{"n_kv_head": 2, "norm": "layernorm", "positions": "alibi", "attn_scale": 0.177, "bias": "all", "parallel_block": false, "init": "orth", "init_std_qkv": 0.0332, "init_std_o": 0.00539, "schedule": "wsd", "seq_len": 512, "doc_mask": false, "train_tokens": 195200000, "dataset": "wikipedia_en"}
Each number is 128 + 24 x the weight over its row's rms, rounded and kept within 0 to 255. Layers, rows and columns count from 0. Numbers have three digits each. The size before them is the row's rms in percent of the matrix's.

# layer 7 MLP up, 512x128, rms 0.342, rows 214-256, columns 64-127
119:144168138157077115104173142146133073168136131149115163140128126136060172123129114107147137139123141124158126139097137110138084135147151087125121129076127149131129132143100145109126141170088154
106:138146107144134127097123084145123113126127104171097141156101162179135101115179106147108136156108168100135120088140150118164162153117074164153133079116147117139134081124127111183123149126112148
106:099143145142138146108103147145132089133138141140095166074154112173118116126108134138127134136094112134089166120120163093114154124156124155106121122145123153141147164114115094118111159092146177
102:129124152175126149152128166118193126131174107113152168112138129131113129145130116127094150126112128127110160151135119116131118144161099131147153097102129146110154107149111114109114107099153098
099:120107092130092137127102151104117177177136110129105123133132093128115104111143157137141082142103140151117150128193154137145122126175085141121091100132129141172139136158140096095141092092129158
126:105106121143123144072117150155124119153110184162117090107144111128122175071095132127181172132139131138133115112078149121120100115133128098093142099112104145146122086097122093144112124137153168
099:149115129109116117153179111195133080082145121131192162131156112114126088130123149089146115132070125102135107181140100103145135130113094084115114135147133149118129139125093117128086133148108121
096:142148150142145123105145089125150145123148114096111111141156138140143069119133102101155105121122103153092143105156069134130131112112083100145104122113116141145129150104133072129127116129149141
101:126134139096119135134123150151124104087214128117138104110155155099118116091092166171125134133142151144175113172105148098140129186169076095131125104126144123120114151102169122115137103132144104
095:145104117132174110109139170141170115085148147105138095090167147163127073146157165140094136085110165121108124101132088130101140117118129087155123093128126097094099145109116138145115120128147131
086:140112116123071111164180167130152129111169163142115150107135129145116115116097142129122102084149162122134115086108105145150162132151093143157135143120097138094092151091150132122136122076091090
098:157125145136152117121107142135108119124131147137125164157118111119139145123106129133146135106121164093138142150147135136108109119103094175136126107121124126128133172174145158114133080093164104
100:117169112135128124129169153123166095120072101164099133116099142138126125132144108116123135142142136152130151118088143143116155120143130133150158096146127189172116145116134130126137141114116141
116:137130138094169170103097108125156101144116132087097103109122119090123124092095118091134082130142156141109080101141127143155123134167101180122072135141125134150158104087152133120148120138138146
103:123152098143131158136146110166118141109110126140122134103133132092118104146123126102079130124119107123145128087163118070078136177130115103092136142139154119181159143106105167158102092152124137
095:119158145126107145123145076111129088066148113074108120128109145122119118123129116109143114142125152132114140134124146124146121097129106090102163136092096119139146133107141111182156127120113119
095:124167126164119150109088111121120109145158134141177146110156163155113154149129136100181094121100124097124116152132140136098127148095157138124157132103160110123092108104084163127088162083159128
099:153181138133096156137148112093090118181126144152175055138112116146118126114101131132107116125100093117119130136104102106168106154092124125105166144125163104164153102149125111086148120133134135
109:132169110121120161112127128169134111155151159133144105109147157106090131106134126156122157123099122116153126120110156136098118133128108124129100109091105159171105147123148117179149146127151150
102:086156096173088123136196164130131114123139114137121142122143092153111139095143126089140104146170100078129106159129155089097140098148130117108131110115109153147086138113109093144118159130124169
093:132166089085144124145131125147124153127107120146131094103072166107123107138111106104151157115110141132143135062121117132166142122120119141134134114133122113103158165147136093115136141132089110
095:139131087170149143092092114142122129171123172144126105138152082127101182100162108146160123115087088143121145123137153126144114115075130122129135104116125108114108150149135101104106132120177113
095:137159134142184135104085174102124131128143106100114136070125134156087149127146116108085112112127123127163093180092141147120107152135112127170117147159112111134099112129169113108068113106152110
101:108141192146116123106127122117095152099134116102131132123107114154129112129191095115154147147093139105106101115110120134119120136145124127183128124163106127131162105165124126113159157137095149
095:129128147170151158132130128121082134149147112155126135123134094127153120147095113154056148127116168108110132132111146142130131127128120151099125135112125104163115149124118160131131089112055143
094:113114139148122177131092106127107121085117082125147140147154081107103128119108116165166102101152103137101129133097101179120164146125108096091154133144059130148141103150102102095101142144131133
097:139155138111122132101150088166092138179177130089145103128140143155149148113140104140156133082113108184095097128116151130103164097114161126142085121129163132145158100127142135131135106097120112
101:110089100133132139108164063149125133104112130145169114163088115108082106131130128139159173084164147113135123125120140114147084132146098121116114101126133158111148130124136126100122131147135149
089:147172095127103075145143141069164118108135156133089151111136110141150139151126141097128103088126115121155102135128106123152122119119116102155085127157124127161160130160078121096139159096099113
106:132138119142144131057121111136120088145133098129128158140113133136119111130148150139197160132057139133129142099129152136135096118130115099158087092133138091146152163163098127135152125108162100
107:110139130147110113148139155107133087156119086121159145143114162107137123069116110120111115150124124102112124115084124150135107115116123068159143112099119181156140167133162106144129119110130086
102:096167102090128131107104146093163109145148094130138152089140120111163157123116140130106149085124111135147123087136128133157140162110136142100118115149103146106150134160147134114163125129175152
116:120133096116147135100101100096139153110135153097155107141125120125097105103145166158184119091082172147115104162143140119109098123131128132119110087134139132165088158146162109169158109146113117
103:125161082164102123115117138145163152141119116165113115089145133101180113168176116151076102148119123124140139122156129092143142092106115169125126160151124146136111146105111093132104120107139128
083:119139113160125148116112137111158149176137158211178101126140094111114111125144086122135132179182126150137120169093153104094172124090213158116123145157115156091139151158141137120114132158127128
103:132111169099164150084152117167131119123115124149116096103144147137110134118120142152155102123081135130104116078087130174139101119140133124148112121146194092162097130155088101180138125095160149
084:102113157156114134116144129125109126144135143126114136128134089114150152134132120119118125090128163155110119114117157143170106157084075152097110124117142144142104171098149144149138133128117114
093:119115140082132095076100122143121087103133115162157124132186140141136148126160129115084148113101091110138125150092104153118113174141148186092175148111144115131152103134120134157180141087120138
101:111118155108157126148107129176157123119135083150116131167114134132121143117094145113107144165129152162133128119087154153120121175121162130095132080097124118172130169140116135117112152141097171
104:144118123143172104145135095111129159182097116137133193108117146120115093123112109114130120150124144104142106105110138150167146148113144131114138133138103147170110120088105068125073108117127171
100:123134133078103058158146124120122110137104140147102180130145198153110125141110118118096135146137121106119122150145146134120087115130111103147173098125137119148122129121092092143105148093124147
089:123127080106165148129114188160142143103116123095118117141132100150127142096154093108125170137126115159121154134111131087140105186079124104155137129189135112179140129108114167104140086184167136
089:111152125138178154143109127144109131168104126115156152146110142144167138104122134105128134137091147110123093137152128147131097115156144133082130129117155135133142166111110132097131150159116139